config.yaml
n_layer: 13
d_mlp: 320
activation: "swiglu"
qk_norm: false
init: "trunc"
optimizer: "soap_variant"
grad_clip: 2.0
schedule: "wsd"
decay_fraction: 1.0
decay_shape: "linear"
final_lr_fraction: 0.0
Each number is 128 + 32 x the weight over its row's rms, rounded and kept within 0 to 255. Layers, rows and columns count from 0. The size above them is the row's rms in percent of the matrix's.

# layer 7 attention key, 128x128, rms 0.0505, rows 75-127, columns 64-127
size [ 91 118 120  99 118 131 104 117 114 118 113 113 115 116 110 107 108 113 108  97 107  86  93  93  94  95 100  93 107  92 106  94 107 135 106 111  97 104 121  98 116 103 120 113 100 107 112 122 113 109 115 123 115]
[[130 146 179 104 122 142 130 194 176 116 155 116 125 140 123 145 153 152 120 112 154 134 184 150 114  70 100 137 154 154 125 136 200 180 194  76 133  88  79 182 133  60 139  96 133 109 139  86 134  74 143 139 159 148 153 149 139 119 147 145 190 128 100  91]
 [189 103 174 111 132 109 153 114 151 128 166 107 150 106 111 148 108  90 104  78 125 121 120 129 107  74 142 105 143 125 230 113 125 113 173 182 133 157 117 127 173 155 189 157 135 134  60 216 168 156 132  90 145  91 115 172  95 140 108 143 166  98 127 100]
 [ 93 171  58 112 102 189 124 152  78 159 103 186 159 101 109 122 193 199 153 134 144  85 124 116  78  50 102 126 205 116 101 127 166 147 135 106 101  76 164 132 175 143 121  95 100 113 148  92 136 110 117 148  92 146 125 153  95 126 161 163 147  86  94 164]
 [170 170 128 186 163 138 144 156 158 125 170 156  82 133 171 111 123 180 142  89 109 114 119 131 128  79 134 119 186 168 126 138 105  99  68 137 100 133 122 112 129 117 161  99 103 154 137 146 106  92 140  78 130  78 134 104  72  65  77  84 107 120  58  94]
 [ 91  26 175 115 116 193  93 147 121 142 116 166 131 113 142 149 180 148 114 124 114 106 137  68 129  66 112 128 167  89 163  74  75 152 141 132  88 197 111  61 173 102 106 118 138 109  94 102 177 145 102 128 174 101 130 119 124 103 196 160 149 134  98 112]
 [228 149 151  99 131 119 108 154 148 113 108 171 116  74 107 158 198 134 169 119 152  83  81 112 155  57 115 147 113 148 123  81 112 124 126 127 117 169 173 192  98 148 130 171 120 126  98 165  90 152 145 149 123 113 134 143 109 167 103 117 139 117  91 183]
 [151 140 131  98 101 151 172 108 102  99 141  99 162 100 172 159 145 102 104 102 134 135 132  86 102 116 162 103 123 139 113  78 161 104 106 176 161 151 139  92 112 162 155  54 179 130 143 122 164 131 129 119 114 111 160 160  45 146  97 169  75 120 163 122]
 [134 132  95 149  99 154 155 193 154 125  67 123 166 102 160 100 101 161 147 168 208 191 133 157 102  80 163 155 190  85 135 133 126 132  79  76  76 130 117 127 124 100 107 130 148  99  60  65 127 121 161 141 116 119  97 157 150 113 123  82 173 121 157 169]
 [126 125 107 151 176 112  99  91 103 172 144 139 135 167 145  87  77 147 146 132  94 114  60 134 169 190 141 144 109 152 116 125  97  72  79 132 100 167 101 124  99  97 124 127 128 132 100 126 128 112 102 161 143 171 147 170 144 205 145 113 136 109  97  97]
 [146 155 132 178 168 138 165 157 153 115 162 104  99 142 158  89  93 111 133 141 178 103 171 138 161 122 117 182  82 121  92 158  92  95 104 114 126 134 165  81 165 120  87 149 147  92 189 156 114 159 123 108  87 161  92  92 113 177 112 136 105 121 195  81]
 [112 137 121 130 127 136 144  89 151 139 100 138  99 159 100  70 175  71 166 131  61 134 128 115 162 128 203 149 173 107  92 105 153  88 102 147 182 133 164 104 127  95 153 130 161 137 160  73 125 206 166 139 112 122 161 116 110 139 165 151 131 127 148  91]
 [132  70 135 126 123 120 150 110 108 153 145  74 135 122 126 139 142 137  57  91  83 138  91 214 184  89 123 158 118 108  83 102 156 164 135 115 125 139  98  64 141 107 111 157  74 174 139  95 155  80 107 150  82 107  95 106 134 170 120 119 151 155 205 163]
 [117 137 112 182 133 105 162 169  86  74  97 146 171 142 152 127 144  74  97  82  91 129  88 136  88 153 125 139  64  91 123 117 153 142  53 111 161 149 133 110 113 151 124 135 162 136 164 101 120 107 108 208  93 125  83  92 138 120 128  78 158  42 102  97]
 [114 131 162 115 134 162 158 175 182 140 154 128  97 165 122 141 118 128 125 124  84 151 151 151 156 136  90  99 157 120 154  76 189  94 152 155 164 168  85 127 115  85 157 106 129 123 130 117 140 142 163  57 165  79 109 112 131  99 104 112  83 107 145  98]
 [ 89 184 176  82 131 111 164 139  80 162 122 168 108  81 105 140 139 127 158 122 221 150  54  90 123 139 155 109  92  91 140 129 222 140 147  68 149 160  79 107 113 165 103 184 152 150 116 135 107 200 133 140 124 150  74 128 113 106 150 140 126 135  88 111]
 [ 97 110  98 149 142  92 137 105 119 156 106 120 175  79 165 202  98 122  87 112 110  81 133 180 135  61 132 103 117 150 144 147 111 154  22 155 131 110 159 159 113 125 137 172  59 141 130 115  77 165 138  61 151 131 144 147 137 141 137 172 124 158  87 101]
 [142  93 135 130  85 111 130 132 159 105 142 163 116  96 123 157  96 147 113 176 151 167 148  84  76 157 108 121 146 112 101 135 151 127 123 110 106  98 184 118 127 104 165 127 112 133 123 112  70 100 101 110  95  85  77  99 181 117 172  87 108 106 169  78]
 [121 111  98 130 123 150  83 177 124 154 109 172  91 158 169 174 124 102  81 122  91 145  99  94 151 131  43 112 154  94 115 114 151 131 132  52 147 143 183 188 106 105 136  83 170 117 157 157  60 167 109 167 156 159 116  68  99 101 166  97 101 138 134 166]
 [143 162 147  79  91 123 104  38 103  89 132  60 119 127 109 110 143 137 104  83 165 124 160 133 145 140  69 136 121 157  60 113 178 140 128 152 127 124  99 161 123 119 120 178 120 109 110  80 108  97  82 176  87  72 122 122  97 117 163  52 144  84 159 143]
 [106 154 140 123 148  82 107 145 147 104 159 138 179 105  96 102  90 160 176  88 133 170 144 157 209 126 182 178 119 146 147 174 110 101 124 132 104 192 149 100 128 146 132 143 129 145 130 145 126 137 142 120 109 169 156 141 150 157 127 152 174 189 133 182]
 [156 141  78 186 133 152 162 145 118 133  80 107 129 112 151 126 106 193  94 138 120  98 105 113 150 169 126 163 160 157  99  91 139  82  92 110 123 120  76 178 152 127 184  98 111 114 133 133 108 140 143 107 157 121 172  91 114  36  99 112 109  85 119 143]
 [155 155 114 109 104 127 136 129 144  99 129 112 122 116  93 138 130 145 127 131  58 129 110 194 110 170 178 130 114 160 116 133 135 122 110 126 157 166  92 167 150 147 173 138 158  70 130 116  81 122 114 139 110  73 134 108 149 129 175 179 177 136 133 137]
 [112 117 175 139 120 141  72 152 129 135  88 131 155 127  61 167  64 100 133 150 166 132  66 190 108 136 130 153  92  90 192 149 153  80  59 152 135 148 143 173  89 149 105 194 180  75  84 185  83 194 127 106 119 166 151 157 127 144 130 147 111 139 143 147]
 [120 118 100 175 173 147 130 183 119 157  96 127 123 127 115 143 101 177 121 128 173 137 141 133 119 126 113  89 106 102 162  96 124 136 119 159 138 159 180  68 126 128  96 152  97 138 151 118 158 166 109 141 153 121 158 180 168 134  34 168 144  99 169  99]
 [118 162 114 150 161 183 122 114 137 100 165 121 164 108 111 131 120 107 122 138  48 196 124 170 136  87 176 125  87  99 108 150  69 172 115 150 132 131 133 134  75 124 101 128 137 163 162 165  85 145 138 129 106 161 111 100 146 166 152 134 108 191 161 102]
 [142 149 116 135 152 139  94 169 118 121  77  92  66 150 129  58 145 142 121 159 173 109 109 123 141  62 149  67 172 172 155 139  93 105 144 136 131 140 129  31 113 164 158  92 111 192 187 139 138  56 154 130 152 104 160  87 150 112 111 125 147 206 144  87]
 [119 130 122  81 202 141 154 121 155 138 139 141 122 114 223  97 119 174 139 118  79 130  82 143 127 241 105 142 146 138  96 117 196 111 135 124 119 185 148 122 185 158 159 125 137 149 122 109 186 117  98 167 161 135 131  70 153 151 109  92  69 119 145 134]
 [149 155 122 123 142 186 126 119 121 102 104  77 104 142 102  44 142 141  77 167 123  93 163 152 157  56  76  99 134 144 157 138  66 159 109 158 142 167 128 156  63 177 132 118 149 127 119 137  54 121 176  90 116 127 121 111 155  91  85 108 170 119 120 127]
 [139 149 130 131 137 189 121 153 124 152 160  64 134 149 130 141  71 116 129 130 115 147 120  88 151 115 139 155 142 149 107 168  66 107  78  90  74 126 124 142 143  86 120 103 210 100 143 146  90 122 172 150 126 106 120 133  82 131  84  80 119 148 166 166]
 [ 77 135 117 122  93 135 167 146  81  67 145 157 126 150 210 127 155 104  94 150 116 158 156 170 175 102 125 111 112 138 150 131 128 164 140 195 144 106 165 139 142 150  83 172 200 135 146  84 121 162  95 135 136  60 162 144 113 104 108 127 178  95 147 184]
 [137 130 109 101 135 115 146 215  78  66 133 113 144 169 166  51  85  93 121 149  59 131 154 122  96 148 151 181 149 160 141 135 186 112  84 194 133 201  97 106 108 138  64 143 198 165 185 126 132 146 174 157 154  94 106  83 182 110  87  74 147 120 147 152]
 [ 91 120  72 120 113 161 116 108 121 173  73 192 138 201 115  87 127  95 180 168 126 117 132  95 136 180 111 130 147  93 144 122  96 155 137 138 136  98 136 106 188 159  86 190 155 176  90 102 120 118 159 100  88 174 117  94  71  98  97 121 133 110 127 182]
 [127  94 140 134 100 169 158 121 173 184  97 138 158 127 135 149 162 147 130 168 121 104 135 153 179 136 162 117 120 126  63 100 101 176  97 127 108 122 149 123 177 127 127 184  86  63  76 133 168 100  59 139 112 205  96  80  94 156 145  82 173 145 179 165]
 [144  94 162 108 133 126 157  96 129  67 153 115 115 108 106 209 198 173 162 130 160 148 136 178 149  81 126 105 177  68 173  89 129 139 134 134 122 136 126 116 119 120 141 114 138  66 102 138 128  86  56 145  99 152 128 115 146 152 160  99 181  81  85 149]
 [168 150 146 107 147 106 158  88 175 181 150 123 136 127 113 115 147 150 119  73 141 116 131  96 124 117 173 116 102 124 149 119 118 107  84 130  81 136 136 100  44  66  81 209  96 159  99 121 129 143  89 176 161 150 162 111 132 135 111 129  77 196 129 103]
 [170  32 167 133 133  97 149  93 166 135 151 120 154 114 126 186 162 130 172 148 105 116 126 209 121  77 162 103 120 147  98 120 142  79 126 150  88 172 115 153 138 145 133 116 147 121 116 104 146 133  56  84 111 127 116 117 226  57 117 115 156 119  51  91]
 [ 93 181 195 107 101  92 150 163 151 110  43 109 118 175  76 143 143 159 107 158 154 166 144 182 127 100 152 153 127 124 106 126 135  91  69 119 132 137 148 104  85 144 101 139 130  75 156  98 117  92 180  96 133 125 140  73 184  90 118 158 158 138 162 121]
 [135 166 132 119 122 147 141  78  75 162 124 134 149 110 123 144 102 132 107 112  89  85 121  83 129 195 132 122 128 140 164 215 108 116 135 120 147  74 139  78 128  72  90 100 130 104 110 159 118  85 169 120 175 105 123 139 174 123 154 115 141 177  81 183]
 [ 88  83 105 143 165 127 126 190 176 128 134 111 106 120 134 100 107 111 142 131 138 188  66 142  99 154 146 142 131 127  89 182  96 117  93 163 136 127 161 100 102 183 130 159 134 109 128  80 145 106 154  58 100 153 150 130  99 108  93 113 182 164 183 132]
 [110 160  85 120 132 149 113 101  82 114 112 136 148 173 153 139 143 147  63 130 132  57 117 131 136 106 133 107  98 148 130 101 186  99 159 142 155 160  99 115 124 107 125 189 127 110 133 154  97 105  71 102 133 162 161 121 201 112 161  96 162 108 154 161]
 [171 141 140  87 114 104 122  68 176 123 120 119 140 136 194 128 121 148 137 153 103 105 127 118 155 103  99 143 167 124  96 149 165 132  85 113  71 112  74 115 127  66  86 108 109 118 140 114 125 118 115 102 145 101  94 172 132 118 126 138 144  93  67 113]
 [116 131 105 106 118 161 114  72 113 133 125 167 125 130 115 203 146 100 113 106 104  85 162 153 118  82 155 141 129 106 136 148  82 125 140  69 103  97 129 193  72  90 206 131 144 117 162 126 173 143 116 123 152 138  74 120 118 170 149 162 193 187 139 141]
 [167 110 115 140 183 111 140 171 111 130 149 153  80 102 174 134  73 178 141 171 145 124 160 186 123 114 117 124 138 115 100  78 175 136 128 144 122 122 110 109 136  78   9 143 130 104 175 147 176 143 116 106 164 146 112 110 135 142 142 163 173 130 159 205]
 [115  83 155  88  76 122 179  92 175 115 153 131  95 125 152 101  94 145 133 111 115  94 161 188 138 128 127 145 124 157 157 184 185 163 129 116 142 134  98 103 175 138 143  86 176  81 131 107  65 159 158 141 143 147 133 159 117 160 110 173 171 154 125  68]
 [ 96 128  87 143 112 147 139 141 149 113  74 154 148 103 122 103 105  70 169  88 115  94 120 108 169 166 126 103 142  93 125 140 178  74 137  58 168 109 137 129 124 128 108 132 115 110 147 131 149 163 146  79  87 152 132 146  77 153 102  93 115 169 149  91]
 [167 129 111 133 124 105 112 145  55  77 115 156 162 190 109 121  80 146 151 113 141 192 141 169 147 103 107 141 118 162 107  95 186 126 113 130  79 164 169 164 158  68  91 114 159 104  90 116 114 133 132  80 170 154 144 103 130 151  87  94 107 172 125  72]
 [133 113 125 158 108 149 114 130 177 126 141 147 156  74 139 138 147 185 117 137 164 117 155  65 142 171 173 139 114 138 132 132 140 116  80 109 165 126 173 153  99 154  98 178 103 182 143 171 148 138 110 134 177 153 143 121  91 118 123 183  89 142  96 122]
 [ 66 163  71 147  90 109 154 135 188 134 139 123 181 165 156 129 107  88 115 126 188 117 163 136 173 144 167  89 115 167 129 111 123 157 170 124 194 149  57 176 120 143 148 177 151 168  84 114  97 164 128 118 134 148  90 125  88 148  95 180 108 156 109  91]
 [156 177 138 124 133 113  91 136 125 120 232  73 147 123 175 145 108  89 120 128  73 112 121 105 103  70 136 160 165 175 100 141 181 130 115 182 186 101 157 134  95  73 136 104  76 182 101 179 124 177 114 129 152  88 108 119 109 170 115 120 166 144 187 126]
 [162 106 134  77 161  91 137 148 139 146 147 150 113 137 141 130 137 151 146 142 192 152 123 144  82  38 147 161 119  91 198 169 143 153 103 122 200  89 123 119 103 185 127 122 122 131 158  75 107  75 177  56  77 103 156 169 159 151 120 177 199 102  79 129]
 [163 139 122  97 143 179 128 217  64 154 123 121 112 100 150 148 123 120 159 126 149 106 196  77 168 162 122 179 219  79 141 144 161 137  82 103  87 153 151 147  95 114 115 116 110  83 174 125 115 165  90  90 142  62 107  84  72 145 152 117 126 155 119 117]
 [104 114 162  77 171  92 159 137  93 166 160 133 177 119 126  94  97 145  85  92 141 151 108 150 115 162 122 146 166 164 155 142 131 174  66 158 166 118 115  85 133 103 123 106  94 142 135 147 161  95 113 150 116 157  93 138 194  88  96  71 118 138 142 124]
 [125 105 166 114 112 114 140 185 140 104 115 155  95 151 121 151 112 107 123 160  52  47  93 172 137 100 137 158  79 118 135  68  90 173  88 130 147  84 175 178 130 126 139 111 134 173 147 185 137 115 111  86 165 104  90 133 123 169 127 134  97 167 190 188]]
# layer 7 attention query, 128x128, rms 0.0506, rows 76-127, columns 64-127
size [106 117 105 120 102 116 104  91 117 115 113 107 112 113 105 106 119 106 101 112 101  91  95  86  92  98  96  88 101  99  92 100 117 109 105  99 101 112 110 122 101 127 100 102 108 111 120 113 112 117 107 109]
[[128  89 171  83  99 122 143  93 107 146 136 110 198  92 164 106 145 108 149  95 173  94 163 190 107 141  96 122  64 141 104 136 196 125 119 146 200 110 153  93  92 140 144 126 167 146  73 111  85 162 126 123  80 146 210 106 126  45 124 140 124 140 182 141]
 [ 86 160 117 122 116  51 113 180  85 204 150 173 160 149 122 174 167  85 145 114 106 153 131  91 146 147 165 132 115 113 182 125 126  84  76 148 109 202 173 112 117 119 148 181 137 109 142 119 149 168 135 124 131 139 109  76 118  76 143 131 152 166 127  96]
 [ 78 129 217 100 116 119 107 103  96 161 116 135 106 127 121  98 135 150 155 109 100 155  78 141 131 142  85  79 200  72 101 127  92 118 162 112 142  92 157 132 128 121  90 116 138 156 106 137 171 122  97 107 172 195 146 131 136  82  98 120 183 138 143  87]
 [116 159 197  76  75 164  79 152 136 159 100 199 101  96 101 142 125 153 121 104  70 161 166 152 126  87 108  98 111 185 155 109 137  90 134 153 105 111 162 130 153 121 110  65 138 154 139 146  89 180 110 124 143 128  92 106 152 159 169 164 106 108 160 146]
 [158 139 186 184 163 157 132 181 141 112 140 180 175 121 126  47 102 113 157 135  84 159 155 117 116 108 102 159 152 170 101 111 100 172 110 177 113 143 163 134  70  82 133 124 136  97 100  46 108  83 133 158 138 162  79  93 113 160  91 149 138 126 148 105]
 [203 170 136 118 100 128 130 116 168  93 145 103 149 165 111 119 162  99 154  78 124 176  99 134 106  91 124 172 111 136 106  73 150 108 150 183  71 135  89 153 113  96 136 108 145 186 156  89 150 166  93 104 130 124 127 180 116 138 107 163  97  91 172 124]
 [140 225 169 153 141  94 112 132 158 197 124 127 108 125 213  96  67 176 171 133 161 156 194 126 151 160 158 130 155 162 146 125 113 153  96  68 146 167 111 126  91  89 110  52 120 123 106  54 116 152 160 138 135 143 123 141 181 126 128 135  93 168 175 150]
 [132 115 149 103 125 178  93 146 108 145 139  54 100 158 121 175 110  88 157 142  76 149 112 136 122 163 172 140  75 126 123 148 122 135 154 104 128 175 109 105 161 185  85  95 149 119 146 143 127 122 102 189 109 158 121  81 127 114 154 154  84 118 149 102]
 [159 216  92 100 138 153 147 148 150  87 159 105  73 162 139  83  99  90 136 196 113 143 150  77 134 168 109 173 132  65 105 131 152 197 177 144 126 161 144 143 173  75  88 166 148  80  97 106 147 160 123 131  95 115 110  80  81 130  81 115 124 119 135 107]
 [116 163 155 109 102 188 190 121 124  74 105  78 135 180 130  98 141 105  96 150 135 113 113 183 147 142 138 118 102 138  98 136 124 109  99 146 152 149 145 184 113 178 157 146 102  84 126  66 118 168 144 128  88 107 152 167 131  82 156 121 143  74 139 108]
 [146 104 126  86 105 148 140  97 101 143  94 147  95 159 178  92 143 131 163 115  90 130 136 180 101 140 119 129  92 150  99 153 103 105 124  98 140 142 124 156  89 104  83 159 171 121 178 104  55 168 132 112  92 149  93  79 137 147  95  94 118 186 170 164]
 [202 133 115 102 153 136 188 174  95 145 136 130 105 150 162 130 172 136 116  70 152 104 111 158 141  88  47 164  81 132 131 122 134 176 120 146 185 117 164 126 176 176  94 123 128 107 182 143 101 147 169 123 127 161 142 137 133  93 185 128  69 133 121 148]
 [171 142 159 112 106 233 185 124 122 153 175 127  99 140 124 141 129 141  85  77  93 165 112 173 193 136  66 142 126 144 178 142 107 113 133 157 112 110 114 151 141  83 145 147 116  95 152 156 122 118 126 131 153 141 118  85 162 163 107 123 176 137  63 106]
 [ 89 151 135 167 162  80 115 123  58 199 130 111 147 102 105 116 120 115 115 115 172  88 109 104 133  86 119 134  90 161  95  61 148 155  94 165 121 119 131 145  47 105 155  99 142 189 100  91 124 161 136 138 135 155  77 152  95 129 168 118  97 146 110 170]
 [ 74 214 111 120 154 102 139 141 136 153 117 117  86 106 127 113 112 118 122  37 159 137 116 210  78 105 151 175 110 142 118 162 115 132 147 120  98 140  79 157 146 131 130 112  70 133  92 131  93 157  79 119 127  86 104 172 193  87 175 113 164 112 135 153]
 [174 176 153 159  80 120 227 161 128  74 109 152 166 142 139 106 128 109 168 122  95 137 113 103 197 158 122 140 114 153  81 170 120 126 180  81 164  87 204  38 109 168 101 100 131 120 164 132  87 118 107 115  94 115  82 141 190 129 170  78 111 112  96 136]
 [ 91 127 106 137 122  77 141 173 135 137 131 151 173 201 139 116 128  54 111  93  98 120  93 104  95 134 142 157 158  87 201  61 153 124 104  92 151  87 136 150 134 124 179 130 177 179 109 124 162 108 163 104 154 173 167 143 131 150 110 123 113 163 115  85]
 [ 83 132 180 110 112 181 144 163 175 167  86  91 154 112  86 139 104 129  93 134 151  98 185 155 109 151 139 179  74 134  73 110 187 154 110 132 100 119 103  91 123 167 152 148 114 119 154  96 111 125 124 103 120 135 125 145 124  93 122  46 122 181 151 161]
 [192 112 145  57  83 123 123  96 144  81 153  78  98 137  94 143 115 146 159 162 141 177  87 200 104  74 136 113 152 152  61 109 131  99 169 141 173 145 123 133  88 130  97 127 131 152 112 129 102  93 137 155  89 171 137  54 122 108 150 139 116  48 142 126]
 [161 130 131 142 137 148 169 120  84 140 110  87 101 160  90 122 141 144 165 147 153  93  73 129 161  70  99 100 106 147 128 163  96  81 131 127 136  92 134  94 162 168  67 141 105  92 139 123 129 126 164 162 147  66 160 185 111  99  66 145 157 137 108 104]
 [109 189 176 152 148 157 114 189  72 180 138 119 125 181 147 153 139 107 102 109  81 135 110 117 112 181 133 155 129 135 148 108 176  90  79 133 120 167 163 119 176 116 124  73 145 106 137 124 121 104  82  62 131 120 143 115 114 105 141  48 114 115 137 154]
 [207 112 162 115 158 110 187 144 143  68 148 116  65 107 141  85 122 167 173 163 141 100 118 191 150 103 120 210 156 144 113 144  96 147 151  89 106 128  88 160  88  80 109 169 105 116 134 149 135 127 172 163 164 145 163 122 144  82 158 117  88 107 102  52]
 [186 129  80 104  74 101 126  68 150 114 123  94 122 121 127 118  85 159 124 156 135 110 106 100 156 146  74 140 119 165  97 129 154 145 119 105 169 135 103 132  74 156 132 110  81 154 149 152 143 199  96 183 135 103  88 153 216  90  99 127  40 114  68 118]
 [132 149  70 165 120 140 134 180  52 170 138  95 140 103 159  22 194 103 156 148 156  97 185 117 123 107 128 141 137  97  98 153  86 165  97 101 143 104 140  99 143 152 152 130 105  61 177 110 101  68 153 131  99 138 156 123 107 175 120 116 152 138 206  54]
 [136 184 133 197 105 123 153 100 160 119 189  62 140 101 102  92 144 187 128  80 188 160 152 130 123  55  90 137 123 107 122 123  54 145 160 138 104 134 163 129  99 128 125  76 175 113  84 134 122 101 139  98 117 181 150  78  75 156  99 159  84 114 135 149]
 [147 124  79 161 148 136 156 187 112 109 166  95 141  72 124  84  72 150 135 158  87 123 142 179 123 108  87 179 146 159 107 122 117 151 171 203 190 124 166 122  83 132 114 119 137 192 182 117 118  88 156 144 153 116 163 168  98 101 160 143  77  78 164 140]
 [ 92 149  89 149 164 161  89 164 123 119 107 159 110 133 153 143 168 134 208 164 146 129  55 118 138 191 165 123 139  86  59 141  89 109  92 115  62  86  90  48 127 139 131 153  82 149 150 116 162 126 152 123 137 101 115 124 159 108 129 140 185 170 110 127]
 [103 135 117 144 124 170 207 139 107 136 177  82 153  82  96  98 152 136 121 165 134  74  51 131 161 111 129  94 111  72  55 139 103 107 155  95 137 143 110 127 102 187 116 168 113  58 105 135 115  91 125 138 128 157 158 138 139 186  97 137 157 161  94  99]
 [ 87 137 108  92 181  98 167 109 141  97 134 140 146  84 134 144  68 142 152  91  91 160 105 104 100 158 203  71 164 146 129 122 122 159  97 126 125 138 124 146 164 179 100 162  71 100 123 141 171  78 152  99 129 161 132 177 160 131 170 106 149 138 133 169]
 [104  82 109 157 114 193 157 132  93 104 108 108 123 143 111 138 219  86 152 112 147 101 123 174 163 159 118 155 161 112  43  81 141 104 112 111 130 130 129 116 130  78  49 100 124 144 134 167 127 100 158 125 112 190 132  97 157 145 102  68 133 116  82 126]
 [ 90 124 149 125  85 139 148 141  95 164 133 141 131 108 166 142  52  97 107 107 121 169 154 142  92 171 105 123 154  91 110 148 123 169 145 125 175  99 177 131 133 128 189 176 137  62 140 141 116 137 122 151  99 146  76  85 102 127 127 121 164 166 122 189]
 [178 136  81 159  60 109 133  91 125 125 154  93 170 120 152  99 196 161 150 130 150 124 135  95 177 100  96 170 122 126  72 130 131 105 146 196 109  70 140 141  88 112 187 120 156  62 130 107 138 168 175 124 109 119 131  98  81  56 168 133  83 176 111 150]
 [154 187 177 163 130  82 119 162 133 136 132 143 126 175 161 102 136  88 139 118 107 154 165  69 162 140  65 139 156 139 185 170 110  93  98 110  74 190 142 106  67 125 161  79 156 128 177  76 108 157 120 123 136 154 105 120 102 101  89 130  81 168 149 154]
 [127 135 159 139 126 157 130 120 145 104 160 134 134 126 163 152 104 153 163  76  90 174 152 145 194 120 109 108 155 153 131  99 135 180 138  98 153  55 122 109 122  80  44  54 122  74 151 155 117 154  65 139 201 155 112  67 193 174 138 120 158 154 101 124]
 [182 160  85 148 162 137  89 176  74 113 140 118 109 152 166  81 190 104 123 150 131  78 135 107 177 103 102 177 110 181 139 109 131  95 144 125 114 125 170 216  79 132 114 129 155 110 146 160 118 113 100 109 128 151 155  73 118 148 139 192 133 214  41  92]
 [148 123 193 140 125  87 129 104 153  98  82 122 117 168 146 122 149 158 155 124 115 171 131 135 164 125 124 170 124  80 125 150 104 149 105  78 110 151 145  91 154 155 152 128 127 109 137  58  98 128 183 140 116 106 103  86 161 102 155 138  86 187 107  97]
 [170 117 119 152 126 105  54  88 141 118 132 124  94 129  91 183 128 193 156 125  96 103 154  79 164 141 113 171 120 171 151 103 115  95 136 142  88 133 126 163  70 167 133 116 149 137  94 108 106 128 111 147 142 116  87 159  92 115 176 174  95  71  87 142]
 [102 133  97 138 163 126 108 145 129 133 183  94  80  83 161 102 132 122 149 125 142 135 132 161  98 117 157 113 144 125 134 182 113 116 149 116 118 156 176 139 166 139 119 188 109 138 120  86 107  35 178 115  58 131 145 154 165 178  70 113 142 151 205  91]
 [121  85  51 174 141 173 142 163 112 117  94 157 144 132 146 178 166 199 166 108 116  89 110  83  70 168 197 114  97 143 130  77 100 109 116  66 141 139 145 125 118  96 103 139 141 107 114 185 159  97  38 148 112 133 122 129 120 104 165 136 182 105  95 139]
 [131 114 125 151  91 127 139  96 132  92  67 112 149 103 141 130 110 131 124  95 146 174 142 139 133 144  96  90 126 183  91 128 161 173 141 129  21 158 147 130 140 116 117 171 131  75 155 132 131 148 142 130 149 109 117 115 104 155 111 115 143 143  87 142]
 [ 73 101 145 140 104 124 129 163 120 150 136 145 152 169 168 152 164  91  94 160 127 198 131 160  82 137 155 122 153 101  29  97  69 123  58 140 145 120 104 135  97 121 167 177 138 148 202 131 138 131 172 120 163 140 121 125 129 150 156 168 135 143 122 159]
 [133 127 114 172 158 147 142 164 125 149 106 143 112 157  91  90  93 123 126 165 107 169 145 135 102 173 100  68  96 176 137 149  42 101  99 138 122 130 134 181  73 114 112  90 137 170 163 150  73 159 111 117 117 157  74  96 127  79  98 149 163 148 170 107]
 [109  72  88 115 152  74 123  98 156 114  93  85 128 132 141 124 126 155 139 126 142 148  92  96 137 149 186 189 118  38 113 170 103 150 127 158 120 124  75 146 127 153 155 113 129 121 121 122 149 165 177 118 168 159 128 105  69 163 115 139 152 175 111  62]
 [122  98  14 158 100 133 150 100 151 130 113  99 109  86 182  83 110  92 129  84 190  41  80  91 144 119 152 120  95 127 175 170  96 139 173  96 187 145  76 163 140 104  98 118 102 166 112 115 150  99 133 140  86 152 167 135  76 150  73 104 141 116 130 100]
 [102 126 129 158 123 166 117 183 132 129  89 113 140 132  84 126  87 108 137 118 108 155 109 155 115 113 109 148 150 151  82 129 122 169 108 122 145 145 150  75 185 121  78  86 127 120 104 177 121  35 153 128  77 103 103 131 171 130 172 157 161 108 160  65]
 [125 132 119 137 108 123 130 118  86  91 134  96  98 107 136 156 175 138 152 104  77 188 119 161 109 143 113 141  89 174  80 146 137  81 110  95 158  86 121 115 122 131 148 146 123 180 149 121  73 155 127 126 122  74 151 102 164 135 175 139 136  62 156 206]
 [121 128 130  88 164 186 177  94 138  85 162 153 131  72 122 183 133 121  84 178 130 116  84 102 125 134 226 100  50 137 152 116 158  97 155 144 118 152  79  75 144 107 110 168 127 147  97 144 178 180 137  80 120 136 122 162 138 115 116 161 167  92 118 120]
 [121 150  95  99 163 160 135  89  93 140 170 102 141 100 175 128 137 169 138 108  63 136 129 111 132 124 119 124 104 150  66 141 129 190  79 154 150 174 182  83 135  76 121 133 170 122 140 156  93 136  77 118 184 125 117 142 119 155  75 106 179 160 155  95]
 [114 157 127 130 151  96 130  89 138 160 126 179 130 128  98 151  99 141  97 118 123 142 137 171 166 145 213  82 120 102 153 149 117  97 116 131 134 198 145 123  85 132 165 172 132  93  92 105 159  73 170 100 112 169  80 149  91 108  85 106  62 168 126 122]
 [157 118  88 162 169 160 163 168 153 132  91 119 118 112 100  98  60 155 107 124 130 151 152 201 123 137 131 117 117  76 107 114 124 162 161 166 183 100 108 150 128 124 165 138 138 115 107  75 112  90 106  82 124  98 127 170  86 121 163 169 144  99 138 137]
 [131 108 172  74  99 123 183 150 105 113 173 137 138  71 143 112 148 108 133  97 143 187 123  96 135  69 132 129 148 126 150 177 101  98  79 154 186 168 154 135 129  57 116  93 121 118 146 157 153 133  70 212 132 129 110 116 130  31 136 159 147 144 139 165]
 [161 134 170 115 106 128 113 136 136 102 184 205 102 122 120 120 134 138 132 109 129 188 136 130  41 123 111 123 154 105  95 176  75 161 136 126 159 120 146 152 137 161  47 122 112 134 102 141 104  85 171 127 118 149  62 144 157 141  96 186 144 165 147 163]]